Weights of a small transformer language model: 8 heads of 32, rotary positions.
Each number is 500 + 40 x the weight over the matrix's rms, rounded and kept within 0 to 999. Layers, rows and columns count from 0. Numbers have three digits each.

# layer 4 MLP down (transposed), 512x256, rms 0.0814, rows 447-465, columns 0-255
552540510592523583551469492472529473509491513492519488495444524496423470480539418508542477468503639460486481472519521513477504539433489501507539458480508537536508506474526501495472555505549532521461420542461550501540522522555483534474478497488465513471486482447502463502468610483519515508506524482461543476520485532565500526509446482504390541523518545465506538515521500522473481468499583437438561479453398608533568452534489532481463536498455543483510502482449488525479505529527435490560459495498543541456547477538503462545497513584441510474505490478492481475568551486529479524493434509452534472477491467535551472432479517428483393469470472500437464480479596557584473455483503574495516483501502515566529552585494457509459540554440549564535484385525434519415567507464454
462518494492484475473498543483499453485467494546470521527521501477445532539465473532522503439497499523484536540478548524490498459493429514450550466471468495524482473464478562485455513512523498520552454462526526546516485519490495542479509518515485479533478485482447453499478444503536581509478467456471476496550467495511494509505481528436520475454528543509505471498455564490447519469442511435481500461479489619438482493551554532435501524557497504482482442493528498476481467530441505467445545515490439518450508486492534515485522466414471521511490499536542472492491530502503537509453565515507529526480485489468496485557539480550448546502570516531515536516508219475472540486468517458509525476475467470513516472544494491477487495535496577459480523521462513476519535496501488
355524489487476488456547481519490533513512523503492500476497554498521522464500491494498540477471578572485558509461522481474495493453479505517524550595468512515589555494532546552508503476487529472493520494507545561513512468532507495438537495531602460551456459551458415475476536487556497521512494492522535516436528536522518482536491552520446582468503479500493543519493514540474530443494431418529460489450526479458501442570555470578478556549518465558477495529509485471535496463538485454568525447541515491545485487506517503446532456574521558597496505439460491467483506537543476417492501459489539494467573601544498491591495489573497526479447468526510535487451318531470500490540567533480461468437482476548543404533517575494511479492500530460478471599577584540492445485524534
551495541476555474612409506476468481546554491530492586537520574451461507535515571475560579453498479518411477604482528524550489576486561550536493535499469466545468555489482550457553519510520496545508513502524509516494529493505404454461519508528453487482473503480453580564502509438436502536522485483467462544479491460560457471521454544397505492460462414507528495453580500568438492439485443546515512488494567569535591523546485523427458419526472492466460470483547463526452481443460463494483511528512507513465525502459512499470499494471407495549553524575529482403476496513514553532495487508490525493468477476495577516470502550463493494495545451428408515506487461478487470480416478520488457535534421438487472536541523450542448421476485535441477504532511574473612489560471572
486451507420474422539470481479452484501529514489504493502500443517485424433562479502478556552490453477518468573423506446550499517508509556443461464579581475502506455452503538474521460487446546523562490404491481543436502517507447511472493502478547572529527488485480569446541493486457571491505521468574476510498451564563455513477527520416502519470535512476549561470450504499480508477509502488494520528458509566479438446588461503447532429450473483479447475501393473495462421402519435475499476490493531527511511498537496511555438534513520460542399471470504461560591453448493490545508449536527503474470402507504513642509493556435518533512482550469498478477496536437575564479459504456581515515513464522491518514474553449521443525546455467484555472480500548578478518478488486
507440579493529531455505528518472555521436525472524471514481455482537497522571477476506447543475488497531466527464410533511455439522485451570551548488532545529533527452446496515505523478514531480477488461539450464531456482581439546543415481514517439556463509455479557431484512481516473494541424536555486560530466506495529544426474527512448492460478543463586502501511501549468484484400505428495459449460567529467497525486489454492618548570535536469462499498492512536509492498500501531490452425555512505522482505503474441590490409503526522528445497519463510513458515490491461442539505507519547505499520508497415482493492546510509503540468495448479552480487630472519490570481548493484538496553527549450519460511462492573543469510505464482550483625551514475368517431502562
481543545511447556527504449491492536517517467492472496434540539444523509486484487529527436504515444469481487476531528512499419526565539512490457504527500555523493480514433545422519439530528532437479468487458545486462491512530445483569556506449431506473495449511423532469574528525495550560500498518537468542438550470417472559537391445522546557508489469483513498488527507483493560533518462566500510541428406452463431538540569472451422445524484511462479505481466530467419569473524493464445551469541518554520583501492559475495522564542465522533502491520448588508517447431467483511468562494465538535520444548405542485430605485513466502522533496502464374451551548442444541509511606482463446425577491442527440486456521433433556431537480492462436530504514499547486533476528506
569527500479493517484469435513438493512457551548505487526447622494550494458519510470506484518439409511462434543509471526458493495492495482543477495511513489459463427521507515507547482508477562405517548448513578501513491496554540501484482483559496481444445510491485473498482512485573492449578511499519491536579423478483513475462511502257457586510543465501498502465546521485477528458496488518481526473483512553425520485474479530465387495498479521480537498509482497528408551465471552487466477430479498530537533485536535564449496515535525514499495556431494426461517496513495434506487462487469467522496560446481528524518533501605505524447495444499535496494463415492503491477553492474564478563484469569464550516482503477509572538516487447532517504480507447522488504543507506
499516482463544491507521514475559478520533479433451483554472501396520493486508487579491479489483445540539564468581430440498541510462509534489489512562582490433460509462509482469524495477431423469487470492429596535493544550477519515470502475478492501474509462458496535518421553582525465430481521504511547447565516428529520586556539537564532516500502495569564513461489496526540499506446551460537491487475463464517564436480470412527496489496462552569519451456502448474497471524437478548520524494597512435522526434471465506514546536491507492445482448535519568548529537553477524494465491582504368532514475517510527549476474538566477468542534434505496466496450528490533563580466518576514457547473481480518557507537436396489516541471450508548561486430455462469498481508579496
506474497567461467513490474490475484463505499522450495452484470458607530510525567470533484551554489470450470514541499502476525470524541519506488504491502510470534487484455509480567491486527588520494525489506503477430464557533551470524536527472521474521476511440465599496496552503524570437504520411520525427499532492495562442529509540598517505527507500497560449510483512485565485465468462520456510480463484390568469495538524505424497495571492554454506492484478500513555575502489472512509510461534483538487600527522478517549503578477514544509518495498528456557557476472479548532482494520462519519473447429459485491494494522550526504500538563556517528500441809494474520455507450517503556519526513518492438474451464461476434515506502531473439549550453491617423510488518522
471491473505509521530510515470560504439509585519470562513480504539405469442505494532494501568489469498468498512511489494565521521508427494495546499480476512546487460458560545498544527511512543505476506547488455505515480473484453527417536500499495558550464456485511526506503464457504544520503511532515503511483535443517471499492532424508498525479503487550463535535484474501456468474480492503513551516525552497554516487558513487494543540478485458536483508459530473542456538503516493450534498549519513464567530491508579496429492483568502499522509519534502464541539496484539494472504523457517506556482538464521507497514517542509514505498487446563498486509496503449435552519540466499544520523485442567459526492591548521501467474502450526477485563493502505513476473478515535
513478573477525444541546459457483534391511504471551537387451414494487504548479485454556562488497530486492519438452433537547506503529477508560526493471514528428480557534525497502546453551547499528533516560495436564421494486537574493532492478505469588505509502539514575497535507467550547497499512483606541432514513506486488474548482456550518537473448500408528487463448524514491516494503523504452492452477479501496442528494479488489539581471507437488557551474507546506457472448464494485486430492562444537586503528413506502518519466520522461472419510500529466553388529487488456504446598585463498501486479424491468565462438544490488508494568503546399457574469580506524492506502497568524514515514501535513526443508515446514494493492482489490432459483468519486527527469445502
582475551501493610462535477506462584470428527447531550469608524517572571447526509601502490461485441502483529542443480542468462550452547439485497463530452519586508471448501553518515516532521451488522487443522437472497506456530468505555553524468524516527491487455487543518417474516473483514450436438586577469470540531456490455501369425404541526465398516472477498480587543562467518425545565443554494555519498424467453512415458548495502496478547553409491507548500473456517437468445457521535462488505477374526538539428511513577535475570530533590482500479375497545476501509491482483465433488496417485527500421485509494534572534450474611549457487465506489481542393365457521571551545480520555522549456504559505489441528531491465589501520487503440517572437490554431475339572525
488455492465492487493475512549490504447537542564506466549506561396465526455493488573512526497541517464522517475516452553537561479452502492511487466497449503521536492483495513557518437507462569465529502466502576478479516596506499552475463486512471546560476541475451499544496560471536483492486428531479496442518497450442467520543499542467514508525496481482432544494564549527488510522469522502554453470448473408422474448449464507445497514536496486463449469510523528565463529428466522462545462511489329541514567529485524509482469455485471509588398480560542467524524495514542586542470439454540554536512497491547552511500505509437503525479443505501542530439516462493410530544487440524517441476480536461609556485476493483481455493491532427506533418519551509503557541617551523
556464424552470409564505522500558460485524480470443543549481597519497456462537505436532496469486465591506507509551525458474458424465466480549559484566506559530514488489503418473535544462521520456504422460470503474558502564531506504463526472454486460457511487568412521474485517492547430489461467497526504441532429450557475495521486481367502557478511485532547491487506486460453539383469461471475461495433480462479554529457510543480498505561439488495553393474493488546478439459530513431513465519503544529557502523556533484542483536520455453528513488541536464561518492498536449510488472555532501469478508476524543489522521539501515470507514492440503543530464439510444540516454472549516516514494435507509534460528489564440479469542448515499468484618470492539537504509503424
499483474556513519472549522413507503483532445537499525561514433532500503462503528468452457402501463456508466512442480506492413524484503460476475449557481455629477514535549438506547462471438496563480452491567421516468500534532582467491488494508575508444471543422532493429525554499459485552499517481525474488501544504509561499521480544624554517515529464484394501466474487499420541498447506487526475475532462466439506498460535470494492539477465524501399466498520554501520607506466497500531489497475458490456534572515501494539487405491487527444530482524540502579481541455482499464469497421470476425482515529500466459471529463509570574489460490475495521488539440489505447490482502507482502533465502559532501416494533486490423562454509457522500478350529531506569496493512511
556549517474514483469606522500476520482562425460524498493448538460471483494534482449515539564453456592503451438436519479575506485484555528563448514543564461512413524478462508466500458452470536528470540522427525522496482518511466552442473487477500526512486499504515508574530516555498511524540484449460506470583557501491517544525519464430505460533520507496524500597450477486515517456408477546431599484438573518498506416483514416501466486466552485463523502560559571562513508465568508513505465510427555572532537509488545496499494473513485465517485535507458442527517490547496449497527418498468501521480506440482481479505575532474522566410465528504586492524491685446446537515536536449523472470461458496497526506504521556503491421461511503509459473564516524586495603485442483
509505438483491529534543510518514558562530407549487562518565435507460509549525485482490545530399483506509479508528493427529441452458439511455455494480526450473526555469469451513492493461427416487576545587472550483519485439556555501500530500533548461490481428496506474487496523429467536554497456529549513446424543459481411515503539479594492468426474459502544533600527460439492494572406479457466562488540519480484546514501494504543556554508479465459488528501444495515494478450489469453510498497497517504469484551454586509503518476490485491509476493472481533529500562500519520529442460463582487577498455445513558529578517538510466514455508525516487487442482468589473510591497483507520446569495481482511607550484475515504435456463536423520585530515463441477455562443510514
491486523496482476482451545556493451452550454589564410488457424550515499528489470596476577491502538470504482534502485514460518533554531436492497508522409501517539542516514519474497480403550475553499495512457421455541545567465439509545461525434506459483518462482543473464499521559459488554522517503451571574501437471552470454526452604602474466483524537533462480473535498546508501480506505499496510539562489544517474523490541502473476489512473523475537498507490503502518492468531458566482469570493581514465478537558513442513505431436467430428578580467516508503464525512508479474471546490454461452524483505562435530505504430455508514517463482494474482536486595493477485534510539537484447489557527490532427507490436487557510514505488416471470457537521515442517453476503484
# layer 4 MLP gate, 512x256, rms 0.0955, rows 448-465, columns 0-255
503459528504466424553496524505533468420582484462529525485518415520506521459486466467548483578496483413449502504461483515485558454421520562488500471521480435470513555449512551458510480475534495488514508508482485542536458518495464502440484555491527487483553456504541542532576548484613576460552498412564527536514513447545451533536475474494445504477476525433550439530486485503431517485496604473466483527524477484489474479531501497512476489527543497479519476487539564488456529448495489494536520479474471494554496501482506460521500467490517531513489522520550542481535428541550510469499485509541495484570494571444505494529485479486450543503442511531476459465537519472529476564519488536462588499492478449505480445549501598513539434490490512428455545603477488554475480417421577
557535578514519457504496537496518457496542465543452480584440482522371432464506443462541489475496486521482503509544513531522456492566474476493537484470487506466433442472486452522475568506503439443568482489493547443511502568536548479481457489544571537465557468510469500490522501541523525533485432509571505496550480419521476524448492574471505492536509503482429493482581481464513559485518451534485491439467447495496531527518537606522405453461464494406472461469525531503435494445450569484464508511462487505507583511523489411443523517477494470491487462467507477494517516453494491502536487511530575541448475466413500487433478485519562438512535495482463464450440454488456572575421467521486479513449457526528555566505494545541553425524468516531586452500501535437446506562463512
534505520501530446618432493519480472541573485548499583546565549422484518506491627469512547469507455527432518594520545507554528566488571519526495571523427474531477522515479523444512525471500537539438526509530475512477501541502413463482512464505472521476485500526431580552538475475483484558505475476498443559472527478583457486563473497488502484472465414501525467418545497566450450433478473549521531477526482505518563475565491535468478519572460500473522457476549496521426486423472478470515519509442558510422514478438488480499467514491388471489567507608526473404502438461493532539519482495472539475462510513487555508467460558486545489474515493450383516479485505461539529495385461544460495536562430431519478481522522524521474432442481481465485535483583529461566501547449518
523508555539493458570578513484519506488527530547554474509568551465477503549453546514537508427544486485502510514480426573531479519519527444481569518451556492494438494578522481486463497495580501473563513496483506409510477517546567461479401450539515555522490516495424458560527500476519492487469457503439478540457518469482562497461571451498412464466542429529501529517502550484487500521498506522469506410461563499533566478493559493538489411449409531468479504447493489550464535531483572552541548496504517448485513425491488479480526516520450530478496548536524434525482533439482492456534588481431571545490475570565476476489439397472479460485499423523546437489495483559471559493527568476468571445508517491576493474364548469510585469435475522517570480445504503560561581435479469
537443546465501561481514529510468553492451550494485473486539551476501474490581510483486469587488553516532429476477488520489477457475498439579531511538481549528538527429458516507504528400542501476444473472523472478529472489559472529522447480541494500562477423468503477429504566462510507473539428555593481544511470493484495586406493517473471533427493537489527518497489511539463425499453458389435442465501555529467545528491523455464529502503517515469425532508508521515444534549534551574445508411534527449500463466524503442580511404534522488503455471523517542492488483488515453441524493519485526505492483511489459467506455511481549541578481503462467496514483501478559433535471533509483541489515531544476530467506483483483540510572519453503544483470511487506374515451501533
563491459461587471542498542492515470524507513569514505510445497525517545462491486410440481520485495460551560483532456576530562492468432549470510458520478430452446513541616452500526538443469437489464479505534490450492524461488520470424507481576549477470450560497504530528469372477526490530542492582502504505484525541531511470406556533507526500441531547531496527481493536452522394478525469450499419462573567583539518471402486464529489478441438402548500519475535523509529464558480522522528408457440514473488488554572456558466504409475517470470491497519491484484443522559550474488500526463578548484482571524630434486502410542546556491523536568557551574490496481489523455497465414557551520559419535499511495503536479585537490547503561479520587468476506467494530462473454485
591489557492522553452522518525467428479501527549476543503509508498482501533493449450554498518447436498502596503578536545523526498507493491525504521558505605574472507477501493507487491453468509462560429466533462436566444505548527503590613443498493545475501474560423539472502505544455554476497417450492465473495442469496448523503514571511511507529525516507470525464499594491422498422553474457494529481494482514530493539517464505458446566485418516459528437592502484511377479581484509545426525508460533440435429550531471431528472488435511493462514482534518466546417466511551471519457507451524514511469489502541582454508542574438477462493486563465464458522513463457529521476462443593458519440534502528499501456528430438510457503516476556422523507422480442466454425526599481
423514493510503478462463483510443505564493473556560492453480527538478510498451493422526543504498543473494464536421520495500486480598483432465541525498527551555540529500499540498458396533589536556507474482503485487531482474512529494550458513538520538514492503528547477462522507406486462553540476497538469458450544512512454486462454463512456510494514474379435574517470489504511512516604430560443494465542488493469454552573481515500466439497536444463466513534522529470529491509522482483451538556420512490477488512478557476489450512450464505573485486473485416436513463481553488493543500413488640536489550488485486518560512420490542558450492492454483509553532535503445480451548463493429561494506482465481513459516616547417516432533546542496505506524498495497534462527512503
452567524453542558489520535505556539538505476469572497556545496539428480513482488537454556503431531520562535485479504523564501530459458456529491511545486482511509531542572515557478563499542453458475517535469478532536530427481409556534510437524482598499501492541599359545516471465510441554527486618453468572470460471472474560452514498468468513501492476500487578486500489481457511563532501461554520514493510558455525501484475526596499573396525376540453552460542541473424401513491495487499502539510540474456432493515475480444517413530538426493428466457471574469442517494447421472526559512535501476541555590585445535475463489469481458504443406418474410510556430511499552564497544457476398475485479513457550551548535498511558512506536458545588422449543499429541514485470563
541481502523503431494492501513498474561460561457479481444503541491518476540508462433490479435527512525508494540464513480503440495574488501523516517545465511465465475541476483457477468460522482531475465485530518569465505481512541445539490549476541487467487532497456503508493478486489486445451482488466513513495488513442503452494476534478480517511537500493520544529493498475507500563473458496498494468474453485447468523510545513523435502590540512515564519517534559487547485438513459475473568489504509569423514496468519501543464477452503536512496495526507486511470558465452453530520522505471487525487456451472492541493497479487495452510540580449507493496437451565498480539485459528492480443495532495528498538464503511503553475483511471492517472494470558469524502489533477
542423518478519475519546490426486567489482470517523488478447514512452511472527490453555510529484515536502518477484475506499491443477522517545518444510508490439491552478493474546544396500494511532490496533458493516450512507534569534542474462506468529550557516486483524477505559461528558476577512568570527397508544473484508480558488445492526510465423507427500418431483513499491470477519551576536516456506470517462447527558523554526542650499491487505568534465515519505506485490481530500444454545510494529558463513461510516523558461558556468461475470519491450519441498464558438489469554511466508479497473463453445469483490546516528479481566446521430564565498525471524481482485463540488520567508514522490523522467542442515459469527499482512466493485404584480528566448467503
537479514490419587417554552550516456493373513482515533460589528593511578430513491514485459476564457575502572557458516523453419456412557442499582444600409583577489484446551541578500611474504395511519562453514439534526527435513499564553485530506391554522457476488558524496458495471388429480512431456559578452460579526407508511494402520548546545511441534539468544458654466556463515525500577413509513468529487497471487515445492497434544550542544492434497525466431540440525441485471480551530499494517530466459570579444495489562519571558520463521513524430416494509480523533456465418367456536525458447482480427472500480552537540412499568535498569434441552544636521336455502538527480527557542494566467358600532489485493526402433610508490426447542514546402437521447438362629484
461489474551551491490510562510485451499539522526445523556509549486462520526556512502512467558405510564490532508506477484493507523477542494540484455503438510492503558360520470584543554471511513494490571510410452532521506533502559478451510535544543433498442477502451459474517570482568477401465492519507579493531477507475455524491443514490479544474449567497482422517505524540547486471525551476492460426467462481531461421520509576573514536490529563496496449496515504476425473550440529526498510559523467504489550505418468490551498509485436488526492454490472499521588535506532534491469514508520444488511497514538591573510476488447504481571481471444531536551517437457474460537585495480446535558488502539523533474510507397565483554538498456507402527487459529495447462465540547
567482472563500438552442484557578459439529440458479506551505504491495384414539524461502515439496453535489505513554543476490454485434556467533547458537511532553412490488493401492493562464530546450491406462436527462535505583532540490409490453449480461439487511566450539523562522490498419517515436510536520406536430466539487514509455491426516574485530490544516458475549495480481522416504505497497456503440542465423540534427504556497470443538402457478516434480505481492424415450526523463541464505508524546495514520549498498504469582532457449450499521542558474506519489502535414512529478553533520461453518543533535459500444539496519494498464495457491584546501473526505581494482449523526485471487425500498504462480479542450491476497499469504491534554457487534549500499493404
460502489507517534494455508520539477508544463487480511498543471477456537511494450533518508555533541479509612523561504495517545524543482544523582537454515481421519510463404538418499483533501517447505500489486549484545524474439491475494544466494529536505487460572484462550480505503528583505508464512483504592459467518503443467455522425475495447446539566489534477482555571528530430523535484499531486494468570470566494485525480511513476418564500466546572493530496464568485470505520477482453550469553519493512519428456443516480460545505531541466508494522509508457517444495484493536479454487576509532484455463521580462518473507507546469467595547547439441523442404491568559484478498446466511502512497508498509545499494499501522434545450556461552548559489526509472526524491491
549561559475476497577493439490527476449559557485514512569533459494466466505546532531553545435484555507426524468480430588561492458493442522452484514537438468464502444576489520434557575497466550594519515484492536476562535507514482468508520439512482459520506433474443537439465408495556619481563528463523454563471460483528537513441490511478421506568573530431514431422497448437475504452503509461505483530423465489537534459571536521486500436500542486524492449464511531489456529576467458511489500477481483508513502551458448481473570517488521504420469538491562517455542514417534573421516532539511582555528522507534528434489439553524528509475523490442466479455458489445470504499446505526480476527472490615462559547563512484498482488541497531482401457520465521498518541552483560
492443539517502492518508506496535446439468558481551452509480511472519464531495556543500517499519492486538570483443493543487589522553536476570480469507461579571469455504542541442465548518508554498466474435532474428477487595454461532502489477522456586519541534503472464526466498589519508479544521443500459571549466465481569532470430503515530601514506558507440438398477529563519501443539472534481438452464517479509486475512533440482456484529463541535477469456538520466480504607517536496480564523517475495504496424580437481501480522502494453457546450547504474462531440502478508436528511499453575471509549572500503460425448527490555481500579473468517491593541516457546531474528498580465493412581517550471452465600524542503489554523454533464478438521520521530495430509479528
489477565553543504495531503505554443512491445524468485537502553529506475518518501534568524513507448524563567482517507553477376555542487510494562509513464564560459448402428442501507578500394458514500481525533497514490526535494511469488503405561495474495518519488526556439465549522518587539490437483498461535505497478447484474446437533448481480472530525515461505508530516457499564487485472526499466495434410528507509506522554534468445522465477480514489459529494397476472457489487487415432526538476551459500526470444482522486466505446442502474510442454502479579481427473418487468486504460507490555467525436430528454535487522489528475543502454505507456581467443485433504496486516524397426462502445558547486507542553497521507518557486443436515581509478482549539430452540539
# layer 4 MLP up, 512x256, rms 0.0926, rows 448-465, columns 0-255
492493473503531534536542459494496614517558532428538446486427551538525486504502541539434538508472513430531435449489508480546507578536537470522500561544517566523533555517545439486584435511474491491443492548474404503453515495548537422534503521484441475470461482521500512528560522467458416524513552485559553486484515521482473520486520495469519484597459468454542557543528473517591523490544490531534502526554501519462551556473436495558487496479534517502544579500522471453511447518507459547543423504531600458522519500496503525545558485551544417473496511457424536555534492498457456496545456493477439497485496517482553508469506480498526446582528485501482525488486530528509455510520560513523471490535554520475492510464493507419499556423526467546504494522561564510488493520529504
430546502492450463499509448516444539525523507502436510461470528498528513437488491492503494433508615560527546521503560467463527518469485537477517540618491519502554539530550567562524467461487488449533523513468520533507511437579508426478532524575534421566446495525432421476471587454518496516478536549547548489497565521508532459475527543509448557463497469520513502505445534544502567464504441406553502527449514512443450443553553467544491556541445464526463520531491514496541476504505507434539514492559527546521455501516483523493545463550487558543479423505472515457484533495506498411546498451489472497518565559491471497582524408514456560512430478518477504498499446479491462491552591486463479434423500462533473468521539524465567509508580510552485443565505570485552494503563532
494503568494458564516496436425522518501484473550438419544507536578471498537481433433518524558480497475559569494625496453571445445568497525469540443453472597493496464471514451516504513496445474503550459476526521483542504521536505466469514487502557514497510438430519474456510483564490529533463506491513495475457437509482530506440512525478485497507586532461441474481513560387482520443459494476444514497472522598531552504530551531472503461509463430516513449456475485553525505510553500493445499464483471499521560504436483468529541484473489440546546462386515483513516474526497486549563481496532565590475494497495599536510472434505487545524571509476509449426426417482465493477519463534575494493532467570498499525548560453586513510535458490494559501476541441466479563454494582
486500584546526479519532475559494514500544494418588556501479492510477552491522463540416539483486550528553558519420525482504505494409593491481513453502487480430461578489584516489522434446526529517539509476515504545499500567498537523463450543508476515473552522459560570486546535422377477460504547440496507423480451548489498548487500528502518477493506510577491517474518493479538549547518453504478531462489492467490419530505522506515523529503571520493486463519483493464480396473449508515512468466420496520450471489469497435484520490466533486617434485497488500532490513559489457485476519560423502483491401518475485511523485511417447472496478541485511515463504490439452473488463527388534574423476562446545533501440520454478488491504606455454497475520568429422439499482535453
494537570542468575563457502451506478474542466479501489515568515563511465455491431457524455481448481521528527515508568516457502572499523544461482513483492555486533446486478449493579509553470480452619405445486513489522529467571497522510520485454576499461495485498487531465466467575477536512499486498462475563457411517489539507466510541439428442489496496479476511535521482409490511450483567546544451558476463550498473540484528533503459460526473460474558443480454549502492475495504453497488527500535419538523523541507502443456552527437478508502480526473549461515475501554501530543528493458545548574480507486530559482531588511497526573482523489566492454428438426473570473566459537500437515565533472546492501508529510516531557515506435547480559483501496434502477467467431506
461436502467497530423520522501463553581430482470515446487539530497481526439523531477485474436509476539510465556376471461474459507389528482544449553541486490535540498414506474493454491462542490538569536545557419519532415453467465444481526540493497459627478537472542521525490501457452500471508487545460556429561514537482511539486463462494517409516484524554518475579465504592508539494492581531514585498515494517490482477499485484586592581521539474501502494505520474486535500532480422502525499545510505419483500484499523534575473456483507522518453583506447447487488522599539474441488425560482410427491433440507439492539481570491474593464470531507450522599559464538498495513580498461485506462489556493471496519530529429471467531503529516522488503472478536501541493521504517
497471507480490460469511484501479557492451475489497442518476481435545504409483478444517557483456469504435455499475525455448506422487520483487471523497409441424416481473511557541519535483487572454462488520446580504495543506497556489427443525553567477472462532456508476457524614456541482442562526504512525473593488535507527509536503447466431456522535475526506477508516515445573496551481495529517559509581438513446479466465496543530510468453521527502524570490515429567427539438529512465509519463465394510574575412476514556457491469498487500504502525453537451472544547510501512510550463466499382476500485516454470521514496475569551520415515502488538554514422484497559514428487510432530529514461435512552507498432433534446528494477565417511564502483493487482484513590529413
501517500448456511497514407458471508521469465519512503496497503573520491501553495487531538531503488494580458496454498459552473489521525517544533524509500465504506479503523506528464455526550550576471530488453542547507470426450391505480507489487504509544513510452529523508528500495513512525558523523488481494425486537564491437550510548538505471537557511447545612545475429554526532492547509595504499489484446517461446514566492479462542459562460466515423589495541492522428512547474457471463500427536518500492453515534529528520425558510452525490487524523501594476405486490519472531581521431515608504541492514481463551518529507514489535432502471554547563465547562499551396475482507495473410499598534424433464505475565554489500419534543424550472543557497521548530445509486462
499558488449557552403546453515477520509506474429547470475546495568455514447482486499449465419468494471569544493501445565559429527499499519505517554547517468516489491572528534581402550483526507500504512530529547570486558457508381571441523520522455584553518534621548450553468428471479439483487553628449477552454491444484485558500477451527555461498513530506469609575444465504489520483504539523569570507513541598397541527462464443559578536448504405538428530474550524561503384515515497442564431534493556443556411514461417506512503448533558441504438492473461495441454528497460429476560429527567470413542616578513473585454552554465476435547496407500459497560488403549532460481481583432530384539510441467555561547533510495532550468476534471530569456440583547425595523434411496
551480498508441523466520472507484481502503483525484472515454484514477455511508448517499439558465499469495503516475481508526475519484461455549525566521496521493481509483525516438495532439566511542475492527468498509508499494503476472496515475530475524512515471473488510516489520462518563532554487474510482486487532418477526485468488544542454573552454483510498528507489475557478459438496508542575554522560414546492461434587486479494519532498425482423461533491515495563474556517498475483526546501556509495527517428569480514463497498480540511517516475512469476524497537515496527508488460468543505474516500427487518478518468530554501520507467489508490442511526527453487456475495516524490490513522509586461503485509479456482476453512471529513434575479491552544472486528559468
466514557549586421521465589465463562472478515530478497489459522508426578487472503530455547550559519527463436497461523531374505515477494431455514432476529455502495527497476553495517460551490509519559496478534545557525457512443509510519481579473513532486546513508481440481465567435475444461492587451470510492491491592493562427506450508451478444494544511521512488450502586415540574584502519485432511430428481522465499490519491589539551489480527517504509505480458455538489452458485473520510506505499469566536498550511487533543532446467464473507468552541512537498511504471517481461505486509560530484489532467501509503462602523485502451476525451543465525518451449475493548542494490486466561468466573501496462554485535534587420470497498516528491471546461551502506562555505528
492561453558537432570480465493482454557573426650540471517426404423437501524535503438501527553516522472435482449577469531535530497550488567429502467448504404496475524495553558452470476518402542500501524526484474525446429498522438532410529476476477479480478500566478401499546483452434504524601530562404444518453513518508468532442645533483526495486539423522532499484399493483517491571504457543469479439500563558556507436540530486488476447472439431563547502474489549473431526502576563508452502511482415565415436513484481499474458477501494542478518484515606464405451476484525524512567519509532555487522492525552467530437416494525534430479579524628520504473470459595511554412457465529504410458459535544481566564516422496534511370580485504504561448493487541506623576586464428
502477517475484530517515496576526592468593553510508527559510534458473489514506521525506505477523572508480492476508428500543507466469471464486497467509463492491498493534544521500516474514486569491493498478493564521481544571466500515488538497534463528554475513538474495482533541475428541546549509536538487435509484406508508486539502541467481492479445467423498541483538521526434526572442537508522443479486417465478517441442503504448479447517532468367538501508496512516524517415507421488570524466489408482537528517506455497445497433509428547586471441557578527528497449582498494485456446526502551544420435461514517537507471505506464565474482493469494537430543514511483492575422520545473489512490513485611544483475516482411482508532498447537516478503566504468539562598494500
447516569524473484506512524396508559490494543505494488504478573526490537574534483494542497545498509524549491477482459507484498502570416429456480563460440561478593532544495535525530488454529552512492494478508471470510505444515487515537514487554559510511531509450481456447455458516499543511473486476555457503508540472470452494519483555494429487513459525451492466521488595450484528567458450454476495454487475568573543520579542531505545483456597511532562431529447492501534557520520470558462504533468487478531489531404457489517579469477478518559522449423478574552499503462503531567547553413477510586426538443492554556531573451475436507496538494490521396429486478454456479518440548554525463538498463543493522486493529480513536460492373524456505458463451471435463486526561556
531510459532509491446550493431560533511512466531507503491550454540500495488446568487437406446492470430571536468466474477517481492491446510516468459602480508577499540488526489528478526479483506562472437509626456512467558397485522492460602510470527518548494518492528493522452512438483537500487487458513487480516548527533500519497533520556504476473479526461482528484490527558476561507447567509575438452528506447489535491490477454473491504580447435514524549374488549527500523495431479518537517445481454416432484532506497444501510432568505545444479532511536530553479570461480504422527431476537430495542441525495492479466540529546552535490475505490491573525542506533506458524477506471493501512508485487496523463463612505478435523431538475494550452481470530507555530492530489
510522499530487545523498445511518532435466465426518499472548423552590560485528413535501462529542513567540450514509498510490537486571507472469488434550528438540501408545554457510552568553420500551448427483491563539522464542543504540512499439493480467475542488518461489466509458437450507509464493480555483524461488474526468482466438482521487436483484535483463484491492516476516559493514581449472471553447596465583534478462517533452455484452497562481513524406499511430527483502561515482462473522528569504577512545475442526506518536531520481492491547573458507468457447547511531463562476463404495567492488532516460504521551522486517521458563471483489505506475540428493541604439511473434474562500556585531543573503531538534443529477498551432534455533440491525453480472540448
529493533492493545498476503525515533483488474459506473426545488470555532481525494497507505507513501445466478541469511494597527405476529499550558381586460541518470514496507499551467481507443482523505500548502399566507546469493518490552490459538420520532522497550531537562486492530432490560505486465549495488475520460506476533545483505516585455529472506445471556486527475526604489536504574534470460542491519467562550455518480480518514538504526517491473585522529566483505494529449479473487549528565543487573459519482481565501493584500542452488551476542368472433484430487500440459503500535529594464556512566505516527532484512453585480518454479422507535502564558461497584450483521487553510530511552439496454465511501495485500494523532436434614479529557530488477501520544507
457510507526483476512463539530477456483523452544576422519491478565527496532465447545490525533456513467530510550521487489459515517520538428523499531523418489558517541528487477481516454448528471505499451548516426408573522562495498487528503561480503547486463530442557493503440479512431450514524536473496552499499387514560467523479428558510460515463512492520478496434481543497479480437465564486523533476509458480481464531460555553480509541493504508559572506509532474490500504487491528572515486549457515533461499490503499398514476507440468444470516505509476471481461531515503477419453504516486443488475435496570459496491475448439501494543497496514466538560460483517496489514446578539504530517608493453526465485508457477530491519493542475511456501505526497476555470417504437